config.yaml
head_dim: 64
init_std_down: 0.00296
decay_fraction: 0.658
Each number is 200 + 20 x the weight over its row's rms, rounded and kept within 0 to 999. Layers, rows and columns count from 0. The size before them is the row's rms in percent of the matrix's.

# layer 8 MLP down (transposed), 704x256, rms 0.125, rows 396-404, columns 0-255
103,206,226,185,209,210,208,166,213,181,209,170,181,152,168,192,233,222,199,240,189,181,206,204,214,249,227,195,214,195,222,208,190,211,187,214,202,191,205,191,217,216,220,193,204,202,198,203,203,179,225,235,233,190,203,230,180,221,191,193,220,231,192,221,174,171,209,171,237,216,188,199,212,197,171,213,183,173,177,171,196,183,227,235,162,231,216,211,209,209,188,213,196,171,163,197,162,180,224,196,205,186,197,184,189,180,181,190,201,193,218,193,193,198,187,215,215,193,202,186,175,198,194,191,205,201,186,178,215,187,238,195,207,172,197,197,200,185,205,220,218,203,174,212,184,178,193,198,187,199,199,199,249,191,202,194,197,188,223,182,205,160,213,233,182,193,187,210,180,227,238,165,183,194,190,197,204,168,230,177,176,205,218,192,202,221,194,181,145,182,246,194,205,191,195,166,188,235,212,187,181,190,198,189,166,184,191,199,175,185,170,159,203,190,211,201,224,181,194,204,179,208,183,214,222,189,178,209,171,173,209,196,230,229,256,212,176,194,194,214,244,179,191,169,199,245,172,200,209,184,167,200,190,177,190,167,209
095,178,210,183,206,215,206,190,224,169,153,221,204,193,172,211,203,217,227,204,216,200,226,203,198,235,188,198,157,214,215,196,204,171,203,215,224,195,203,221,204,214,203,208,190,207,220,241,181,199,181,183,225,220,206,219,240,200,205,204,214,205,221,221,140,159,225,185,167,188,200,199,230,180,230,191,225,229,199,217,182,208,208,179,174,222,197,197,211,195,180,178,187,212,183,205,193,175,231,226,184,237,171,176,189,222,191,209,178,206,204,218,205,197,207,173,203,243,160,199,212,184,202,225,227,174,207,252,150,197,226,169,197,211,191,175,228,210,149,207,181,185,168,219,187,211,216,219,198,202,161,205,182,207,184,219,210,216,205,190,202,207,200,213,202,181,246,215,218,185,201,176,207,161,201,210,195,185,169,199,214,222,208,198,184,184,207,236,215,158,208,234,199,215,210,200,152,191,193,203,194,211,171,210,204,192,191,223,192,189,209,191,204,197,193,182,208,159,159,206,162,185,196,194,200,210,206,195,233,191,186,212,152,206,190,181,182,196,226,213,182,217,239,207,186,196,192,196,194,214,202,198,211,239,220,180,182
102,172,215,233,219,209,246,185,229,196,179,218,177,215,217,173,221,204,211,184,192,210,209,179,233,207,194,212,217,166,169,186,227,179,203,215,214,160,215,169,203,164,239,201,244,198,194,205,172,191,191,179,177,149,148,188,219,239,240,195,168,198,191,196,185,198,198,208,192,197,195,224,226,190,213,198,188,189,217,193,187,186,180,215,209,195,199,164,198,208,206,205,209,201,199,189,188,201,215,199,187,219,209,191,185,183,181,218,192,202,188,209,204,207,168,187,178,221,177,183,206,173,182,187,189,218,200,211,220,169,215,205,189,210,237,178,137,155,227,223,219,197,194,204,185,210,202,152,185,198,168,223,186,200,162,206,226,198,237,179,210,203,203,212,250,223,200,195,173,180,195,171,232,256,180,203,219,203,180,206,183,218,176,176,195,180,215,205,218,197,185,203,219,192,191,144,240,215,182,182,215,207,208,183,205,227,194,215,181,213,209,195,227,213,228,221,171,208,203,208,194,183,212,206,193,196,224,211,171,191,199,208,163,213,172,190,193,210,214,220,202,180,229,207,199,183,199,214,229,212,185,203,172,180,219,200,199
098,196,205,220,197,217,218,188,187,229,185,214,203,202,208,216,192,211,179,179,210,189,225,204,200,150,195,185,219,214,179,228,205,215,216,180,148,177,227,198,185,227,203,208,172,219,188,201,151,195,203,190,204,197,213,194,207,175,198,211,192,204,195,185,194,201,206,196,185,211,194,156,184,205,199,242,209,182,180,207,209,194,184,209,230,191,191,200,177,155,210,195,205,206,230,199,188,214,193,212,234,174,197,183,235,210,209,208,204,223,188,185,203,198,162,229,220,202,208,221,191,204,197,187,195,204,193,170,215,182,188,213,219,159,190,182,220,214,200,191,221,230,229,217,190,176,195,194,236,192,205,177,207,197,210,182,184,178,216,186,215,174,168,192,195,227,179,224,180,201,162,178,191,201,187,204,175,192,164,183,214,220,207,221,196,226,186,186,207,199,179,195,195,147,195,224,173,210,174,210,205,219,212,190,197,169,223,194,249,214,216,226,199,221,212,227,176,218,164,173,199,180,216,223,184,221,260,194,187,209,168,170,219,238,219,190,201,206,196,233,247,174,185,193,183,192,134,185,219,169,216,181,238,171,162,201,193
098,197,192,186,194,198,171,194,197,206,218,211,169,181,199,231,221,182,227,208,245,179,200,200,217,217,226,208,239,200,205,183,208,173,222,182,190,202,195,213,203,193,214,211,215,173,228,240,206,157,191,182,181,203,220,222,178,177,160,218,228,219,212,208,194,211,213,187,212,188,214,215,220,221,225,194,219,198,177,185,224,208,237,244,189,213,241,225,160,192,187,194,234,179,223,197,232,206,201,187,226,208,178,204,192,192,211,203,187,195,205,220,204,199,186,178,189,180,190,179,165,189,215,190,191,178,172,186,195,219,202,190,177,196,203,239,156,181,198,199,173,216,192,201,193,168,161,188,186,184,191,201,164,217,208,188,187,170,196,235,184,194,223,205,190,206,212,199,189,248,194,197,167,178,207,165,163,185,199,215,182,176,224,198,208,177,205,209,192,176,191,243,189,193,200,215,177,219,176,205,157,235,228,193,201,186,177,190,247,229,180,127,216,199,199,203,220,194,210,195,182,172,201,205,199,200,174,205,206,193,217,188,182,216,198,187,203,192,185,204,213,200,227,214,211,177,197,221,236,152,207,231,228,172,227,185,193
101,178,200,219,180,207,207,217,205,181,200,189,200,177,157,199,212,197,202,198,207,182,212,201,154,205,185,205,172,236,219,197,188,187,213,212,210,244,198,214,163,237,208,201,168,200,168,181,192,169,234,219,204,162,209,214,210,230,173,208,191,201,202,231,218,207,185,202,187,210,207,206,190,193,201,166,199,229,203,189,203,222,260,209,192,175,229,210,205,206,221,195,220,255,162,229,208,208,183,212,214,213,223,216,205,206,209,192,206,176,214,167,174,218,200,208,163,226,187,222,219,196,246,226,192,200,183,226,193,192,218,199,198,208,170,230,222,223,198,180,223,180,174,213,160,180,186,195,197,158,188,218,234,198,221,217,213,182,209,169,220,192,228,209,223,189,210,209,187,206,176,207,214,180,169,167,199,219,219,197,182,228,194,208,216,184,217,202,221,181,215,184,198,196,235,161,206,194,202,189,194,217,205,206,206,171,195,176,198,249,210,200,225,224,193,181,189,212,214,193,194,220,203,178,245,173,197,214,181,198,193,196,203,220,228,197,223,202,222,189,202,167,233,163,182,247,227,226,166,178,196,199,215,217,197,237,201
099,213,191,224,159,199,185,199,226,178,228,214,188,176,197,213,181,219,195,215,196,180,170,205,221,185,201,208,202,182,204,214,208,185,162,178,169,175,201,220,202,193,179,186,208,215,211,207,190,191,227,220,231,184,163,202,198,190,182,193,212,215,189,194,194,173,195,210,202,190,197,180,193,170,247,211,215,256,233,165,210,221,191,210,186,235,213,206,192,181,205,172,208,204,188,200,186,196,168,227,173,201,207,203,171,158,202,201,216,197,162,165,220,211,223,211,178,204,176,232,214,205,180,183,210,219,200,210,192,188,187,217,169,166,207,176,184,182,235,193,214,212,205,232,209,216,232,204,200,214,200,214,203,188,180,217,202,193,206,208,197,210,221,240,206,203,220,172,196,179,181,174,203,198,205,205,205,223,170,204,213,225,251,196,217,204,202,231,212,200,216,193,178,164,220,222,203,185,161,227,196,222,182,188,197,192,184,210,183,236,193,227,227,211,203,206,157,198,221,168,175,198,183,246,211,148,192,229,189,183,186,197,172,182,177,222,189,162,199,193,204,246,187,168,219,204,157,188,161,169,190,171,209,205,223,192,186
098,195,181,210,201,212,211,232,179,190,203,235,203,221,214,163,189,189,187,213,163,164,213,231,204,141,197,183,178,183,158,228,220,229,196,191,203,194,179,192,174,208,197,169,218,199,202,228,192,153,186,221,195,205,208,215,215,198,208,190,173,221,202,212,218,229,193,194,195,232,191,226,157,244,187,174,182,228,175,191,200,198,198,187,186,206,172,215,243,183,217,220,216,205,205,190,193,217,253,210,206,206,167,191,195,212,196,222,199,191,170,227,187,153,170,181,189,195,173,194,223,208,182,183,200,174,215,229,208,201,200,218,184,202,209,211,190,173,181,187,187,237,185,191,196,224,188,185,183,190,230,219,211,223,207,194,224,208,214,233,207,219,207,146,203,177,196,183,204,204,204,205,205,224,182,173,193,161,209,226,197,231,205,231,186,202,206,204,223,200,202,206,221,215,176,201,197,207,163,207,162,201,182,178,216,202,207,200,224,236,214,150,184,211,174,193,176,206,189,199,213,210,226,210,184,213,175,211,195,214,206,190,221,215,203,164,191,187,196,196,226,195,210,151,182,217,166,179,223,189,175,163,217,189,190,237,177
109,203,187,210,171,227,179,233,168,209,189,213,192,223,225,210,225,198,208,208,206,224,175,182,203,236,232,235,210,219,209,215,204,195,192,226,185,200,164,223,181,203,202,199,223,212,174,230,234,185,203,193,219,168,240,190,173,169,203,212,191,215,207,185,225,190,191,204,220,178,183,170,234,183,197,193,181,211,216,219,208,220,185,175,230,205,212,176,220,205,230,195,202,218,212,224,204,193,165,211,210,185,206,199,198,182,222,219,170,209,217,203,173,214,214,216,223,228,196,214,221,195,163,215,216,166,203,205,188,207,189,207,191,215,201,222,196,180,152,176,191,198,176,214,201,162,205,183,239,180,206,182,164,198,211,199,209,167,192,163,155,217,220,179,236,207,196,208,200,209,222,189,227,163,195,194,198,202,179,210,188,219,222,189,200,190,205,200,222,178,202,188,185,203,246,213,168,204,220,208,278,216,223,200,200,185,203,200,207,220,190,210,183,232,209,179,188,234,242,194,190,230,214,171,173,198,197,184,256,221,212,179,207,211,231,195,181,205,177,201,175,202,164,221,187,179,185,197,219,178,208,224,216,193,184,197,173
# layer 8 MLP gate, 704x256, rms 0.137, rows 397-405, columns 0-255
104,191,204,177,195,199,218,173,228,232,190,209,186,185,185,183,230,206,244,174,216,210,200,219,190,220,210,179,161,215,235,186,195,203,205,223,208,233,199,190,179,183,239,209,194,210,178,222,199,196,156,227,194,214,176,200,222,228,207,216,193,226,208,161,206,208,205,213,188,186,210,192,176,194,212,217,218,233,152,228,197,204,209,208,203,207,206,244,212,166,218,163,195,193,207,176,187,168,187,201,167,187,206,169,195,203,215,175,204,191,206,186,217,210,244,204,189,160,187,230,240,199,221,211,186,173,215,207,250,154,223,148,180,253,188,189,190,208,193,197,187,186,165,212,186,212,189,193,178,199,194,204,199,244,168,164,227,177,215,198,174,210,199,173,206,192,249,221,221,187,206,180,221,162,199,208,208,196,169,224,211,222,197,176,182,234,197,215,216,198,214,217,172,206,214,185,162,200,189,174,206,192,193,195,194,164,184,186,215,204,200,183,210,188,204,213,186,222,184,203,196,216,229,178,184,223,200,191,206,214,204,164,192,175,213,216,211,207,204,205,181,209,207,236,207,199,160,201,239,204,193,188,191,202,194,218,187
110,197,222,197,194,201,205,204,192,231,225,201,204,230,196,195,186,210,180,168,217,192,166,243,223,217,197,190,166,213,187,226,154,183,204,234,216,237,189,193,196,203,172,178,195,164,199,217,196,196,195,201,232,189,229,172,193,201,182,242,208,209,199,224,218,175,212,224,203,207,159,183,199,174,204,180,204,198,217,186,189,194,238,163,195,232,160,210,217,177,155,172,217,180,195,216,190,212,190,195,191,221,188,193,192,207,185,198,230,211,167,203,198,189,192,227,230,233,219,150,199,183,168,205,169,202,209,172,176,193,213,199,234,184,202,176,231,188,214,232,166,193,200,186,186,217,228,205,228,183,192,192,211,198,195,171,203,191,238,187,212,216,204,214,205,198,222,205,207,171,192,199,187,216,236,214,202,169,198,185,188,199,173,215,178,182,209,187,191,223,205,228,224,220,247,187,177,195,230,224,202,211,201,201,215,183,181,204,244,193,196,182,186,189,184,176,197,178,179,172,185,224,206,210,179,187,197,187,175,238,207,207,162,188,216,197,154,196,193,220,179,216,224,189,221,190,244,184,253,213,208,176,211,215,192,206,177
095,164,206,215,233,163,199,247,216,187,226,179,169,186,230,189,170,182,219,189,208,192,186,187,189,193,199,184,185,191,190,185,210,185,205,202,184,206,207,207,176,231,243,218,184,220,217,217,186,206,212,203,199,173,211,194,211,169,182,217,201,243,218,201,205,195,230,217,214,179,183,191,181,202,164,205,173,264,190,202,206,173,174,184,237,198,205,214,185,185,155,184,184,203,195,207,213,205,216,193,195,221,213,234,195,244,185,196,199,130,194,188,215,182,203,193,217,204,191,200,181,185,181,211,218,186,231,221,194,196,217,214,178,196,207,215,150,190,188,212,210,183,197,223,163,211,215,198,189,201,209,222,202,228,242,225,167,200,214,198,202,180,154,188,190,195,204,168,187,154,214,192,213,207,199,193,194,188,242,163,208,210,193,176,185,228,231,228,206,214,196,196,231,171,195,216,184,189,213,215,220,215,202,258,219,202,216,192,182,224,201,195,197,224,200,196,203,178,182,227,192,213,215,244,199,202,212,203,177,220,223,201,220,197,203,180,183,191,222,248,208,225,197,206,207,219,202,180,207,169,174,171,220,222,205,198,203
103,213,157,221,209,199,201,211,216,191,194,177,211,203,181,165,208,191,187,234,209,204,214,170,206,229,195,204,203,221,188,176,196,189,183,202,210,173,181,219,170,185,195,212,211,222,187,194,205,215,193,221,188,205,211,214,220,185,215,163,211,191,191,213,206,216,228,234,204,161,207,225,191,217,165,218,205,190,189,192,179,221,211,224,222,197,181,194,192,199,185,234,185,156,200,211,188,194,217,193,218,198,216,228,196,226,198,200,195,236,221,168,238,194,203,190,210,178,185,175,205,186,186,205,149,189,211,253,207,199,227,238,184,232,160,161,197,201,154,195,175,189,195,234,176,217,185,221,223,176,221,132,209,221,193,247,198,211,227,195,190,234,199,209,175,215,191,220,214,199,179,206,199,194,218,185,194,180,167,216,184,172,208,194,193,166,171,249,201,209,199,199,175,207,196,204,242,192,192,189,212,205,211,204,198,166,187,223,216,199,221,218,209,215,204,196,189,246,204,177,217,213,208,197,232,217,227,215,205,225,226,209,186,194,181,225,238,199,182,189,220,188,204,204,212,176,212,198,179,201,206,213,143,230,227,208,198
094,206,212,172,173,195,190,205,189,154,204,221,195,204,169,207,219,191,219,226,206,199,178,231,201,213,229,164,218,202,199,168,210,191,189,184,167,199,186,198,198,195,174,185,226,193,190,170,223,189,156,185,196,211,162,191,231,188,272,227,183,185,202,211,185,194,195,193,224,196,198,205,200,194,235,197,207,169,192,211,205,214,200,220,213,234,198,216,207,181,193,193,206,214,189,183,219,209,198,176,238,228,215,199,218,190,166,217,183,191,180,186,195,204,189,181,217,181,208,175,199,200,189,203,247,196,242,231,206,205,202,202,216,184,189,219,146,191,187,186,201,191,193,148,220,216,171,167,212,234,212,216,195,215,201,154,160,196,187,219,183,208,205,170,182,206,188,191,217,183,208,201,201,197,208,221,192,194,236,207,186,179,203,194,228,212,211,216,207,252,204,217,190,196,178,221,242,177,223,206,253,245,216,237,241,193,189,193,166,211,192,223,218,155,196,187,196,182,182,199,220,204,183,210,168,186,205,185,232,176,215,215,172,202,218,193,218,191,191,193,206,209,177,221,215,210,206,215,232,212,197,174,233,194,204,194,201
098,179,224,187,185,192,172,181,199,218,197,185,224,180,220,217,210,214,226,182,191,202,184,210,181,237,216,226,240,170,186,204,194,181,174,172,189,197,201,227,167,200,171,207,207,201,208,212,178,183,243,227,192,209,187,232,218,221,198,190,154,160,208,199,188,191,192,208,191,204,200,195,199,201,194,204,192,191,218,171,186,195,183,224,203,240,220,228,217,209,210,183,197,184,204,210,213,144,224,194,172,194,175,229,203,199,205,199,215,145,156,176,227,157,196,185,208,184,157,211,188,196,177,181,184,191,168,199,219,221,176,213,216,166,233,209,199,186,183,208,213,194,169,204,182,205,187,217,182,182,209,184,177,166,167,242,211,203,197,210,168,225,222,181,202,181,215,192,219,181,222,183,214,183,210,172,233,186,175,198,214,191,213,179,201,199,173,205,185,179,189,230,237,182,165,208,171,149,228,189,180,207,182,228,219,209,208,198,206,225,207,205,183,187,236,212,168,224,191,189,228,181,181,194,216,234,221,227,209,205,178,185,182,189,192,200,209,170,190,208,154,201,196,207,220,220,212,194,222,205,202,229,209,219,185,185,190
098,183,188,212,201,199,209,220,189,208,193,225,205,233,210,191,194,202,181,194,245,213,170,185,232,173,153,200,216,189,200,214,183,211,211,220,192,194,188,187,189,203,235,209,199,202,188,152,237,216,210,171,199,163,199,205,222,198,193,179,182,183,224,217,201,208,206,185,209,202,228,189,210,159,165,210,215,176,165,165,176,227,202,177,224,232,193,209,165,194,191,164,221,192,220,214,214,207,255,215,192,216,185,239,208,180,190,207,207,232,200,195,168,191,209,210,164,184,164,199,185,225,212,207,185,248,184,181,212,205,201,197,202,227,212,195,192,186,214,222,212,228,193,216,171,212,183,183,199,205,185,235,216,205,212,197,218,182,172,191,207,199,175,185,216,205,198,196,204,205,211,223,188,192,187,198,177,232,179,197,172,218,215,210,208,201,191,204,183,248,181,237,199,218,220,228,233,197,211,194,228,181,176,199,193,198,175,225,175,230,155,187,196,175,209,189,220,209,196,221,219,182,166,215,183,196,195,168,245,177,176,233,191,143,199,205,159,223,193,182,201,202,177,206,189,197,198,190,191,169,194,211,217,229,196,151,187
108,201,203,219,168,187,187,183,204,192,200,169,211,199,190,177,183,227,202,205,227,208,197,197,175,194,209,187,224,200,182,199,186,186,196,220,199,197,205,198,220,222,202,208,174,167,168,200,192,203,200,221,200,151,187,200,210,180,166,192,205,198,206,210,226,236,210,164,231,232,189,216,224,213,226,158,186,190,165,198,227,181,217,196,204,222,192,208,191,216,212,218,219,195,226,207,242,226,233,190,210,201,195,199,187,210,185,226,209,171,185,199,202,197,216,189,233,188,225,253,198,195,214,184,220,230,214,200,159,217,180,219,171,212,217,169,182,193,169,188,171,184,209,202,205,174,190,238,182,213,183,230,200,214,183,178,219,192,211,220,170,228,176,198,204,189,204,202,188,187,126,210,155,170,193,198,200,217,196,184,168,230,251,171,199,192,184,215,214,221,219,251,159,182,197,221,202,204,171,188,192,194,181,176,185,202,205,229,238,225,220,218,186,180,183,214,206,196,159,194,221,222,174,203,179,206,185,205,197,194,219,195,225,227,163,178,202,205,200,198,204,204,195,176,198,197,186,197,182,171,165,195,211,213,223,231,177
102,232,231,205,176,215,225,245,221,191,184,183,184,180,184,223,220,215,245,186,232,188,190,180,228,205,194,228,215,164,217,196,202,196,226,208,180,210,196,213,185,214,214,184,193,181,225,202,215,193,168,176,203,212,185,193,170,192,235,187,191,195,184,204,163,198,169,191,216,190,208,193,204,212,177,224,197,176,195,234,194,232,186,205,229,149,181,188,192,167,209,210,219,232,189,218,178,211,190,221,213,210,225,216,176,200,201,181,215,199,210,186,183,211,190,210,217,175,228,163,178,206,228,206,225,153,179,180,176,213,195,209,177,184,232,227,172,199,215,217,188,242,212,208,166,225,208,201,190,205,181,200,202,178,163,189,201,151,167,192,181,192,184,185,204,176,185,193,200,270,182,200,192,194,220,211,217,189,226,222,162,187,183,176,185,213,172,183,176,207,193,189,162,184,207,190,192,169,203,216,210,228,192,209,226,176,203,166,176,184,188,173,210,238,220,214,188,217,211,196,171,184,192,192,178,191,188,199,192,219,192,230,204,171,177,167,198,185,188,201,185,192,214,219,210,176,196,197,236,165,178,194,178,194,198,183,200
# layer 8 MLP up, 704x256, rms 0.137, rows 397-405, columns 0-255
099,205,249,220,231,185,183,219,199,217,174,205,152,195,180,200,198,216,214,189,181,220,199,191,177,207,220,201,202,188,224,216,196,178,183,197,199,193,219,194,215,193,175,200,215,212,247,240,223,209,189,165,213,188,205,206,166,199,185,172,233,193,237,185,217,195,187,198,225,210,220,174,191,209,203,221,168,195,185,204,209,203,202,204,198,183,189,193,181,192,225,220,201,213,212,192,189,219,232,236,176,219,183,153,224,233,181,195,181,198,221,229,188,205,219,224,190,209,217,169,198,187,215,218,171,184,214,199,191,217,198,192,201,195,204,186,198,213,162,195,185,216,173,204,179,212,214,203,212,211,229,225,195,162,172,235,202,197,216,197,203,218,230,214,213,177,223,225,200,184,196,185,196,204,214,185,166,158,189,203,195,195,220,199,199,210,205,250,226,195,181,219,176,223,173,213,213,181,229,239,216,206,224,152,188,171,214,171,240,193,216,168,187,196,192,153,180,193,207,223,189,184,166,160,171,161,173,202,167,214,225,168,205,218,212,199,225,208,180,225,204,202,216,202,197,214,181,179,178,211,207,215,161,202,203,221,248
098,186,188,230,165,188,198,199,195,202,241,193,169,218,208,195,209,182,208,182,186,256,210,187,212,228,243,171,191,225,216,214,223,208,216,192,215,199,196,174,218,214,217,241,233,226,167,196,190,222,211,214,239,206,164,202,166,206,214,196,208,205,206,213,191,215,212,199,206,205,199,240,220,196,203,192,212,176,171,221,195,203,181,172,182,199,207,205,241,214,219,163,204,196,178,208,201,179,185,179,202,189,222,195,196,201,241,201,167,158,222,170,241,208,169,166,227,203,201,187,220,221,206,206,184,191,200,184,222,199,229,183,183,192,171,155,194,200,199,220,190,179,213,192,231,186,248,188,190,215,159,207,218,192,213,238,229,199,169,178,190,205,190,210,200,203,214,209,216,202,207,202,141,163,164,213,205,191,173,215,191,201,204,210,217,215,181,179,206,209,195,160,198,201,178,181,180,206,183,205,186,205,216,211,197,173,178,172,205,210,218,165,164,231,177,199,192,189,223,230,157,194,180,196,230,223,185,219,198,218,206,194,188,197,173,177,208,196,202,181,232,225,201,195,233,217,232,213,198,217,212,204,203,218,233,189,200
096,187,182,182,221,215,177,168,191,184,176,198,218,228,220,240,217,210,202,229,191,220,184,204,197,188,240,197,173,169,196,230,198,179,150,204,207,160,197,180,201,219,192,199,199,190,200,183,204,181,197,209,243,205,206,210,223,192,217,191,209,230,175,231,177,175,234,190,203,200,207,235,213,193,173,201,216,177,199,173,210,220,171,182,214,212,215,161,202,229,205,227,182,174,177,236,160,193,189,201,189,170,191,196,208,224,227,182,210,196,218,171,195,197,203,222,170,196,178,177,190,207,223,201,171,207,196,208,206,217,201,210,186,199,166,202,167,189,232,182,212,177,192,194,168,183,179,180,200,211,235,164,183,176,211,195,204,210,169,203,207,185,178,171,198,163,171,198,186,176,206,197,212,206,194,224,229,213,254,186,236,193,173,211,206,205,150,205,201,220,203,196,154,174,214,193,194,208,218,213,199,197,180,208,216,244,165,229,199,235,182,194,237,222,203,218,202,200,211,172,196,179,215,194,187,205,194,223,211,177,212,195,204,222,188,189,205,188,196,171,206,162,227,225,181,190,228,204,151,182,187,203,200,191,167,228,205
098,188,188,179,210,180,223,195,175,182,201,214,201,213,201,213,209,178,213,223,168,190,209,196,199,219,199,181,193,184,206,210,189,239,221,217,194,205,190,173,198,182,211,211,195,230,198,192,192,201,174,183,181,189,210,172,201,209,225,218,205,202,213,198,194,198,172,202,190,175,198,212,173,180,198,217,214,173,209,198,233,207,172,157,224,237,171,190,197,204,202,189,195,232,186,170,208,197,218,201,195,226,189,196,211,167,208,210,218,196,198,210,189,186,218,174,199,197,201,166,192,216,187,175,175,177,182,172,200,210,184,170,218,240,281,201,222,194,218,238,188,197,215,224,221,227,176,177,199,202,186,279,203,187,209,199,205,200,213,209,227,204,183,167,214,191,169,166,221,211,238,186,230,195,203,215,207,182,202,166,215,194,198,221,204,200,195,216,212,206,201,210,192,178,178,210,198,202,253,202,154,184,198,221,193,197,212,215,163,215,172,151,210,184,176,215,208,202,162,226,185,166,200,157,191,230,210,211,206,204,175,203,192,173,233,153,184,232,213,202,213,210,209,182,198,225,182,216,189,225,245,205,200,178,217,203,206
101,194,222,186,217,224,213,177,216,161,187,168,210,181,201,186,229,193,215,202,210,209,209,225,191,206,204,218,216,206,198,201,184,167,170,219,222,186,200,204,195,181,195,171,225,178,183,195,199,178,214,178,209,165,165,208,220,188,222,194,166,179,191,231,217,190,177,224,191,210,211,181,211,214,191,205,210,210,221,213,188,209,208,211,236,240,211,160,181,240,216,209,258,238,205,197,205,217,188,193,218,202,181,183,224,237,183,240,209,192,152,172,196,173,218,214,215,217,200,205,211,223,165,186,204,194,234,209,205,223,195,215,189,194,231,201,183,207,190,172,218,181,190,197,241,183,191,153,224,180,222,164,202,176,178,195,194,195,202,229,209,208,235,200,185,214,170,215,155,207,232,196,193,192,179,181,181,189,236,209,230,205,203,204,216,234,170,183,188,211,212,192,195,185,197,224,205,202,209,232,182,226,184,207,189,204,190,173,193,186,207,215,202,147,218,216,193,206,210,244,227,175,200,205,210,204,197,182,238,169,215,179,242,191,205,198,226,185,189,191,224,177,162,198,174,190,202,185,188,199,169,186,233,181,184,184,179
098,214,199,177,177,208,215,207,165,198,176,188,190,190,205,203,183,237,189,218,192,211,229,161,233,189,180,189,169,177,227,210,206,158,185,190,196,187,192,208,187,215,209,219,205,240,242,195,182,207,211,235,174,194,208,207,228,197,223,207,204,177,175,206,204,214,207,219,186,215,203,207,210,192,188,204,214,182,229,199,203,181,211,221,229,216,235,203,213,194,234,174,231,180,216,185,189,186,191,232,189,197,252,229,225,184,203,158,203,199,198,194,202,176,218,217,185,195,174,207,192,214,179,180,201,212,226,189,196,231,205,200,207,234,222,246,172,173,246,242,193,199,192,185,205,223,196,215,188,200,230,180,210,182,152,224,194,165,163,173,190,197,211,212,215,175,207,176,190,180,208,189,177,188,178,220,195,187,153,161,227,204,214,162,195,213,222,175,204,217,219,217,215,199,210,191,199,171,217,203,179,215,213,206,185,191,254,198,216,195,214,192,215,196,213,208,221,190,206,203,199,171,196,255,193,183,171,212,197,171,201,198,264,217,211,179,184,202,213,200,191,209,225,196,207,208,223,230,184,199,188,219,220,235,184,199,183
097,221,217,219,220,187,217,169,183,188,190,223,234,171,223,225,221,184,191,196,228,184,185,183,198,216,168,184,217,204,196,174,246,164,206,185,222,194,233,217,199,210,222,209,205,208,204,187,238,236,240,238,204,191,230,209,199,171,210,196,206,232,260,223,180,218,210,200,197,214,216,202,199,175,214,191,213,196,199,203,171,249,184,189,177,193,164,213,203,188,211,204,183,182,203,185,192,203,164,203,206,176,200,190,205,206,212,182,204,229,187,217,223,222,167,208,214,204,177,229,173,229,205,176,219,214,203,230,181,212,197,193,234,202,207,193,177,213,207,215,229,220,217,218,194,172,169,211,214,221,239,230,182,194,204,214,193,198,174,205,168,202,204,166,165,204,219,183,226,242,210,178,197,142,201,212,233,223,159,190,214,227,187,221,205,206,228,184,198,188,214,177,200,170,227,175,177,211,195,200,195,223,201,178,192,195,204,213,236,177,203,215,161,227,202,193,212,206,226,205,221,201,192,195,192,220,223,183,177,217,205,194,256,191,228,204,191,184,177,197,202,178,202,209,178,173,200,236,198,184,219,198,211,200,175,203,183
112,190,196,217,197,198,210,196,184,241,165,206,178,201,192,212,231,203,174,199,181,224,202,198,249,184,175,179,219,200,207,169,170,202,184,158,177,193,185,220,213,183,201,229,201,201,210,210,213,192,182,215,212,182,197,212,179,210,210,215,194,205,228,190,237,179,222,167,196,190,204,169,187,196,205,205,194,223,172,213,192,246,157,176,241,190,169,172,232,239,155,211,201,216,226,224,185,192,182,171,181,210,205,187,225,184,203,207,172,190,218,206,165,180,196,217,146,209,177,221,200,205,183,182,192,188,195,200,209,212,171,216,213,219,204,172,194,193,197,185,200,208,175,189,236,192,201,179,215,189,183,174,182,191,194,192,219,197,180,193,190,215,219,183,188,219,228,187,148,224,229,180,210,171,220,217,238,197,176,201,245,201,215,215,224,219,182,184,205,214,193,165,207,206,205,227,211,212,165,168,234,173,218,194,199,214,168,173,203,207,198,176,214,217,171,213,132,209,204,220,217,207,218,200,205,187,220,199,219,185,206,240,209,215,212,181,207,190,194,192,165,199,201,222,177,174,184,204,173,199,212,230,213,200,189,229,184
099,192,192,206,200,178,203,196,200,199,212,212,175,195,226,205,214,211,240,212,200,230,222,183,205,185,153,229,195,213,256,240,173,207,164,222,179,191,162,195,198,200,239,241,182,187,212,186,192,190,196,201,190,218,225,195,201,211,199,236,198,172,166,187,212,207,206,180,221,214,218,234,233,186,224,200,210,181,204,204,226,200,192,183,146,174,199,190,195,178,202,189,189,226,206,205,207,177,204,212,196,197,185,182,200,209,177,213,195,204,208,202,202,169,160,164,174,206,230,185,212,188,211,210,200,189,163,163,180,195,215,201,191,190,183,192,204,218,175,182,187,207,186,194,190,211,187,227,168,236,171,232,193,184,217,189,186,194,229,219,177,212,198,185,244,171,190,210,188,247,182,189,186,196,180,200,186,228,227,197,157,220,196,219,204,208,202,207,220,203,209,219,197,194,191,205,201,175,198,222,202,240,192,210,240,180,195,184,200,178,204,183,216,183,194,210,200,216,232,168,194,216,211,218,224,218,204,188,248,189,197,184,182,193,207,193,165,162,201,194,169,180,201,244,195,153,226,238,236,180,191,201,215,184,204,189,247